config = dict(
    num_key_value_heads=3,
    hidden_act='swiglu',
    norm='rmsnorm',
    rope_fraction=1.0,
    bias='none',
    init_std_qkv=0.0213,
    max_steps=4629,
)
Each number is 500 + 40 x the weight over its row's rms, rounded and kept within 0 to 999. Layers, rows and columns count from 0. Numbers have three digits each. The size before them is the row's rms in percent of the matrix's.

# layer 5 attention query, 384x384, rms 0.138, rows 0-16, columns 192-383
079:522485599515506498438481515484547549450535518479574481472477472512496471452529429457502545574448547484454507510496413473569488467422600521524544527504540482498490437639482474511554507484575520505555453475505457505491486466579489450518457523438516516508470488476554516529464538487533463435524522481532505481500513470510468539503449545535503529479526428450495477511504518493471414421465545548448535507533508527515503465519427479437461516485528629506546550492504503461543497509439512494517540491496522511487432563483506501610478424427500507523512368525539548456548518468511439490
076:444582521506473459417510508514492496465406461430459555494513511464549591519446532494561461452587514443481477496517487523527524568543424427500453481475535487484481460466593511484471512481457428547475501556556496501570497540564546469560518538521508404492459495540498476427518446443425483460524482534459545495440477525486521501515492533457514552539488456426495484503473478542464477503545477516553517499563447567485526552533446582521511405523464423460482562476586542530505463444498451470487534539512523468428523481499481508541401478531459444435510513519523503535541523518485476515
081:569455532503446510556497513483503483550552496498525476490454510506462439475570461528486555513522512479484475523421482457432448490444555548450529538534517466469473467524466465428514475489576525448474496507442505516412514464454439552488536553495533482537469538455535579545439535466511422473484515476577516419532547489448470468521437476511474523497537464516487482456577558513477463496491515503502534495518501566583460438543473431449486496512534528502575513456444468492514494475476500448517468416474495487440500568583504545490499539465548526470476432491470599459504500475495503480
079:497500592466447512465480502500517565368566471433481483489544537448448578460496391418553504512505488546497514460503486490511540518503572466540568470483520470490477493512516447529501473460481423554480517533509494445519504514590543479496454549462464485475437423518488516487408487437497474424550531497538509496461508515464460535511420526512473536500495463403493463544467474442475478427467495544491527479474484485494502481521420563483541410555465506391475571478550450474491458490453461492456498511535527438468406485527536527531465511476436476511557422497570522490510537483461481493
072:475482576485410478453529529465560525472511403471464511513455476545509500536503526489579473436453530431491477490517515494556507603533469502530498456487481399520483424490547458499407528483530536542522481495560427512525402494523483520558480458471475519526523498487459549432498500469450533480519510459514566489451474588463521478434482499442537472536462516466539502440416451476491506491457416576619511505467513560480503502523375527519428493483483506532452554490540459466473471483498466516497545496480485493499548483486496450497509454538488528552580562522478504489495493450543450512
076:507461356518482521521448558537510435574565401551511493449535524442420463479468556474475485488522503483456483530428507465453453586466456495445489487491470482476470514515509533498456505482460446505506515461500438478445509537578474526553545529487443520495508504489507555460452529493544472493478522535586500459484471475520510540526500436485401514541512546512536447494503439474475540557541403514518480503533542491461513504479424530481418498528549548499509455489511440511435540508562477481495442475525490473550551493506495456514469551550522471462496461581487465445459595489425489541
083:495484510465444531504478525490540502482633546521520519498461542498504470532580483475486532512423484485503451540441466444473541491458600541540525483514557503480506459565462453452507513494481538482490496465509456441471497518509470486511593495397621530548557442493523546483475467532530497524452546495521546472541433580459473518458488458509467473504533458481435421459465540495497513488459521543485506497480549542565516370547433465445532562511497564505542538504499445485505487517522535498514497500473470444481461548517535505519491483424521536527518508472496552467502561478546459486
080:477500571516496497437478487453454536455472428475522491475431522471509524523458456415549471518541503545512449476496542490467501558434516458521478540485508490502527506571579469533552594493508466485505499495520510480633498449534505415513521516482438493501471477474514464487511440477490511458529479540498514493518469499472507513463501550530489506509543467397517451580415462440520449495492448479458556484485533460505534520475488515483424469569395572454528549497572513513453462517509492482532523521540532489515464420491548498536484481480507508454585462559508491512521560470509498501
077:518542504512452461558467520490548549495487512472486541415478525536465487449545420465461472488464535485569486443512548450479449503518527469475499450500575493494545552535559500476545471433560498547488454499444471488532480409480478478479458554522473455501508449472523438519477488434474439458585483432498573434512583526485514515404506463553552526544480435524524505572476528451485508493510539561549485436460527387543560475470492468511494454544552545397504528525527535519507467484508469541463519500478504398523508493520532529464478503493531449522539500488520550480471507474570525473
076:508550513457596518457469463497503451473501449424537477552500443412441452433474478505518484513485556500434511458495496511527514566558460537463514487441530484576481445485548493542402480498477459519533507583470453491521528493501457501546503469469403512526537468482466407541532493508524529536563556502482462489447551510523547512500517471432544448490439506502472466502529382485524485463503482520498450531553495420464480533538500528497499429519542510475386555499545534545546525456529513455449498487504507562486497423464501479470576490463466483590510519514522477512554557492488486543
076:552513361580498502513517528520453507610497496528488509460496495483540552466509483560434413504431479458480533425529541558468492462510482490509461493526485524483566563511514495498525499566540532538500480495485506510440557586506445542493477484569482454417483521507535476515506474472518528469537442554585516458507429533518502551504556503526506529546482469528480478474548583492469528521570529498507521526593416538513551510490554461587479500471540480496459467468485493550495550510535422507525449540556488515494522456518439499483436524580561448531546553509463490507487513503492422534
074:463514527464470546498517474432531468485502576466527549501541554492501462452505456486559525488567505476487471527542514503408460528488512514463495554487510459480495492534485481461454443471499447507535504475490480488489498460383479535496501571481575519530604437465521466488500497505544578511526460498495471497457475505500498499468519502539572485541503519505469480570541467464525498455452628520490432460529464461515470447510504488522587467504480415467466571553536540523570507446530534515478465454479510410424493509448502502472534504484573522506384503414452531589521585490561515467
075:496418530551555537486526543488512498495588501526533533455459484502548438534515472487481538536493468519483513501522495477525492487521554486460532576486547540504527493474474547512491503514526518525479445496469532485526605510488487493521402497497530452487525502480560518531457515494458512549508504500543519558549448490461499449545463492508525520442455579435486489506439426503481535476548457543474502469385436493592442575521510473477479431471545533544538484535492552438410555481435495557507471505534462460426477453416569455496437409486468472465520436505519516452417510492459589494
081:503583428491523538426475521446581467494545473520520528414543479551578488395505471505422487556490484488465464522516541499535487474469509494474450515516491468452410475448512535513488510559528514469498497517585561452433459479541520438560582461534501472499566552467498518497442455529515480541459542460543560541516490501508450556511532538548516485499454463504466452441526475495486467431492536552424455540494471486494518502491478535493485494387487467500444510532482471528516486462621421535529533501486510530500456427519486490515410464556506422447553548607564459513533497439492446453
081:585528532518441491518515525560470496484467490496489540542482523458465509473526483482512549517499534566483524446473480509403454571595543462494512471431495497468576503557543437567553504482530511487542503524529496524522470481550441489556396480402502431487511516460522505454519549415521410521474481488515473470495481499497515581453512446447481501494469473466530452469488552509491467533483499449498579489502502514458557471532505463500540490588475529548520516453499499553525491535463523476491528446492531464556470493518455494513507535466488565491542544566497543490467552501454485455
077:484450513465517488515536501555423454539458432533470426540526471433549529471441457478545581544574518489434519498517469496460531577475471490392488539534473442473513466454553500509513498531428494474584495453559461487532504487566459556442405449544432481493473480489467446522512498541460503476508449544463488488467438493542526446557582521481506553545519537462480474589394466486469448494507436509470527480432517422488523579543506529538484428536455474501534426482526480544484541525461511545534521439545487481525582427507484450498543482518513507512515466569533422539530560518470478493
084:478423509480515443489489442544489518497458398497462502516464502449485548494528526571525396504508474519510607489514501547590546501474461502529535495527446450558517498433508494503506500519501527447538469485504451461464506481516491484471564461540386539489419454523509473450529492532512500411460483490450538523442514487459584454516544577491419456535478485456522509533530458466511490513491475502428550525527536517473478526516489480524482510553482507465487506444555547463494526466487462513531494552528488549533487492531526500578519432533513470562569447488465484546538520531476499549
# layer 5 attention key, 384x384, rms 0.141, rows 0-16, columns 192-383
074:396552514502537570490496564464449492493495552504443484514446511525491477533472453462545478521489453535483482581559417451504462437446483484485560487442517541498427500392474536476499536551501545507497501535510478502471508441472496590453454468442486551471463511490538506449525479493497467434488518521544467556568491417519499557505508516564525501457556544533493528527537545471517520448503466420467537545506476520507486433568491539518527500496532521531511516501465497476518566497559566542516493512524473481541498504496436546517507444427485565501573497517603476559548486511432506545
064:527519577552555528464483464465544483520535545558470478575434481479496453471487456515537493493468498521429541555504464452526523548514494491494485478507524583601426456607521474520601516479536477485493525484519497475560546507561508461503489567502517486541525533533550511512526538447538460505467501512484473478519476439485436495436496512547494465522509421575476522504523545460470454509499451495412465453512569558447576523510568452504495559458605530501514527517445460524500537451520466464534474525477470513517542481472483447495509548558554470423494535493578498535448515497527507504
071:497505449513529521531561572504483545446532513434575446538569437466482478491417485495410489534500434497505482447466472498470494448539522553541483557508486514528547495517525484485452554438473513457491470476535546522535444505504428473541509518510489500432545476499473471532495486583542445462500516502464447577480440481476503476441514534477583557480512454418531435522465483471462447506494527492488456556513566503488516514542525491418575460547524557463427501524551538484513492481457530517531529465572541480491554548536515542514460466529469496487487474541533530512463524446552515533
078:478529438485473521489502527486498550485474460496506456532469478510501529525488524550431518496501474486501480531491403477472480418416503511491502434438452489538509531446499505473433546554479502481558503448465453480444531499386545562417538431456479524487440509485500506519446500485442510455497524553571473471471413479541537518476508526473492505411532574446545496502485509549526563448474517510509520515492488513517467445544478525525478453468449514601530430503446437433472458561510476593500578544528526480530531488526492561563439441393459508509550430514496524531460523473494462433
071:464491477582572500483491557539490548501553555479521480534474496521519475546447509521451481495530499478520446509531408491499484475515463503482527514470578592566479515464465456494526592493461539505513517487505501531502495536486540446484515518438530501447470503456499492482543464476537569428494553480549464551512411496469510563510463543500503550448514497498508548561506543466482455485575490554483425457531498531446474546519453509492483456542552577585490462594512494524509535500485576523493531548465500537457506499525421435441549531464519499499490514527582547516480474469540555494
076:543440489519461482590477530485493473499484476426498543527503457496470517508454484386528494541474480525491504506469576512541473511451510514524368466503448536548520560565511473550528429519512507503504496500502519465488479571468443493409551524586595477519516418472499489519479506519532540616517445545471517531536445557480412426485534491445470495490477471438486520433365456521503456446538511495473535537438523494503535506436527469476456549445453520464587492517478488470492515477455448480467537495490506529498449473491484435474518453568552503553480490517484514503514497524495515472
078:495483460486541530586519585485447448468498521454514492453592427445506512546480472493494512503565547475551533513477439504522499449451513470489533554513502559549563491509515527429470411470515514405558504523521544446533429515506398514480491489548466526519506397472481473476454468489516488504536467535438500544501530484512501510474549510474533500463527480379484555513470498511476500434472492476472512567503478468461520501529516519394546538447480532500487528507456466493537477458496499535486501476591438434497478499500536539533494448435489560507484431471575503528486490440491578497
071:432532523499470510484481508442522473456506521512481518526519465462575481446529555526464459493452399498439516534561440450542453448443515483499484534574515517530548478495479458526511514514424410518470551465557491519522530484539514496502505403548499491443453495481464481479455464436536461460465453533489424555498543445467482519400490508511523493399613478486455490460498582527541416485508546456457527531537524439422501474520571535511465460460568539496588478496481476514529433504507539556511476493593520466566585524506511512538459462522489472517553425396497473519549558624503534467
082:516532514484468524544490555461445486444493494480488387554463472456512521521445532522439578586441527601550519499452553513508551478502457519491553530553440500530443503485459540445474535482492537478601409522454441515469466435501492506444496455478518529533497488494484498460459481573463479456480502523495504599450454466488498468410462513453514478479466469546485541512466501495482571510507449494516486476480467517529494513570552416471537558480504443543493483551463438417418584478543453548525476506532473470522520460488531484536402543471476478428518557597613488584466470466467538504
077:449571494466550444520499464555447456453437431528457446502509539528541522505510522581469569461558535512580501508547515509541473455517488496407475510486502499574520509616551476489517534478493516451575493532481546499469512479490519460571526495446499438501456505423492534474466446475475539394537526493479544573460506420601594526514540516434519462487528465480448535450543545536533536487535408538570441567525522464492408443515485486498469530471575556474476537530499514527511456473449481561546536520582457441471575433494492499544455500525489549430494499504467502508422525464533525489
072:464428460464565506497479488505527490494521445511417468503495515536521575519554579452499522529412439546574499564486519527542468535479522543469520548525508492478427504498530502546523523450578477521548498493556521502491427535526509494521545509508608476471509508449471491504455522579502521543533476470453465508556498465503507462521512516531516490523440542510480405419508553517487543550506463480598544568471480502532515550522518520453559589445553586500483482526504567525452458438456530414466491485500502510527550485534571474489459519533533466495446457511565434494519536461474466453
081:487511460468452503474459458523459492580485474516558527495476474549495484461475483501554535474445502511465512508425518569416576471532535535614533514474495452427458510543450578462535476478554582547518498479483523509555460427510459564485453499452486436502539503536432484561508494556468494467522499500501493469521533523545482486527542498498487503557523516520485497487547480466532473480486609430581568510534470528550511441570461483489528540492442523426521473454531545478477508548461511550493535416512517524500489534416433523426585484514461486465502521547436484471502504529539474553
077:558465559531401470528493484501480475494553535482506474497544552426532492561447494457566489439481531569462523547446539547557561440554548564537535480434533471543484465490574522508521492463558497474500457483511428522541473523460499568437512552458504473478473510497410573534515495501528472482486494566526531540490559526472487576494435434456530588541550518466496486484474485452448525576465523518608522537495539454451478436513464459491490480480508445424553422508474493490576492456463449526513526460543547445486501573496461463474520510497501512526483487460446485452492530512458475486
079:548486491502469421551483531510530460540508569514461522491451497494518531506449509474508467460441454503506531501514501528550550499480527519519506508563441465501512601468480489489483478480400503483469471485439497563525563481457525533501499487536531457508458452431504535570487480462482550582511534606471513543434517495448437512429455520488505557558505481466428486478504505477555536565591544486500509496474480407521528454490435448529478530530530549500571485566481533473456554430467503502477490489447439538550541586474510494505484537556497539474514491490496542402574509456468527483
083:514435523497550476509494486528483499465456474568477466475494532462570508529538524521400455520495479555440435597534497502496457524451489534534553495468517539568528472514523523498506492521563524483507502498520494450510477471501481505523518499488509469575437552485436498476464571494483510497418551525480526614451483502536530446464542543506586508462563526514508450476463568395549420461496508512475553467449507579514426448496425534478568489425524486575476468486486493485558515493529487609545567523493464456524520533530501481490435521495450557423508496525473478509439557499549493536
081:532407468555551428600480535482526524506428524503453498536486478469523510534501469527499496525479511420485524421582559494524471537557398519489473504508535561524493492551574445554526486510546476492460510437468531459420577566476514485515543471536524389501521432526420453531474528490501473503500455410483452432560541485518528452507476487496544470532462517441508451454510473439508464493523425510534456501559507492489408526458485513449530457554517433524491541471527543524447557492508514529503485545481528558428526394506514523453424510548455457497419555518480505539482498453557537475
084:513548534537476521463507452553503527493538442500444567537485461428443454475441533467612500409541497440511504519510451539549521467533527479539543487525491471476548497520534476473469525501495411532407488528568431539474593495535549471537519545554443531492544476503539535483501534531545402515462499470440495491511528483479428443507439501495452426503447520526518578471441478500490465501511520602477410395456520499525501461488504505566466397541427523485471508450504470544523466496504486483537484485515452491495453430494501476474441568489476528516486473505508428406521493525477497509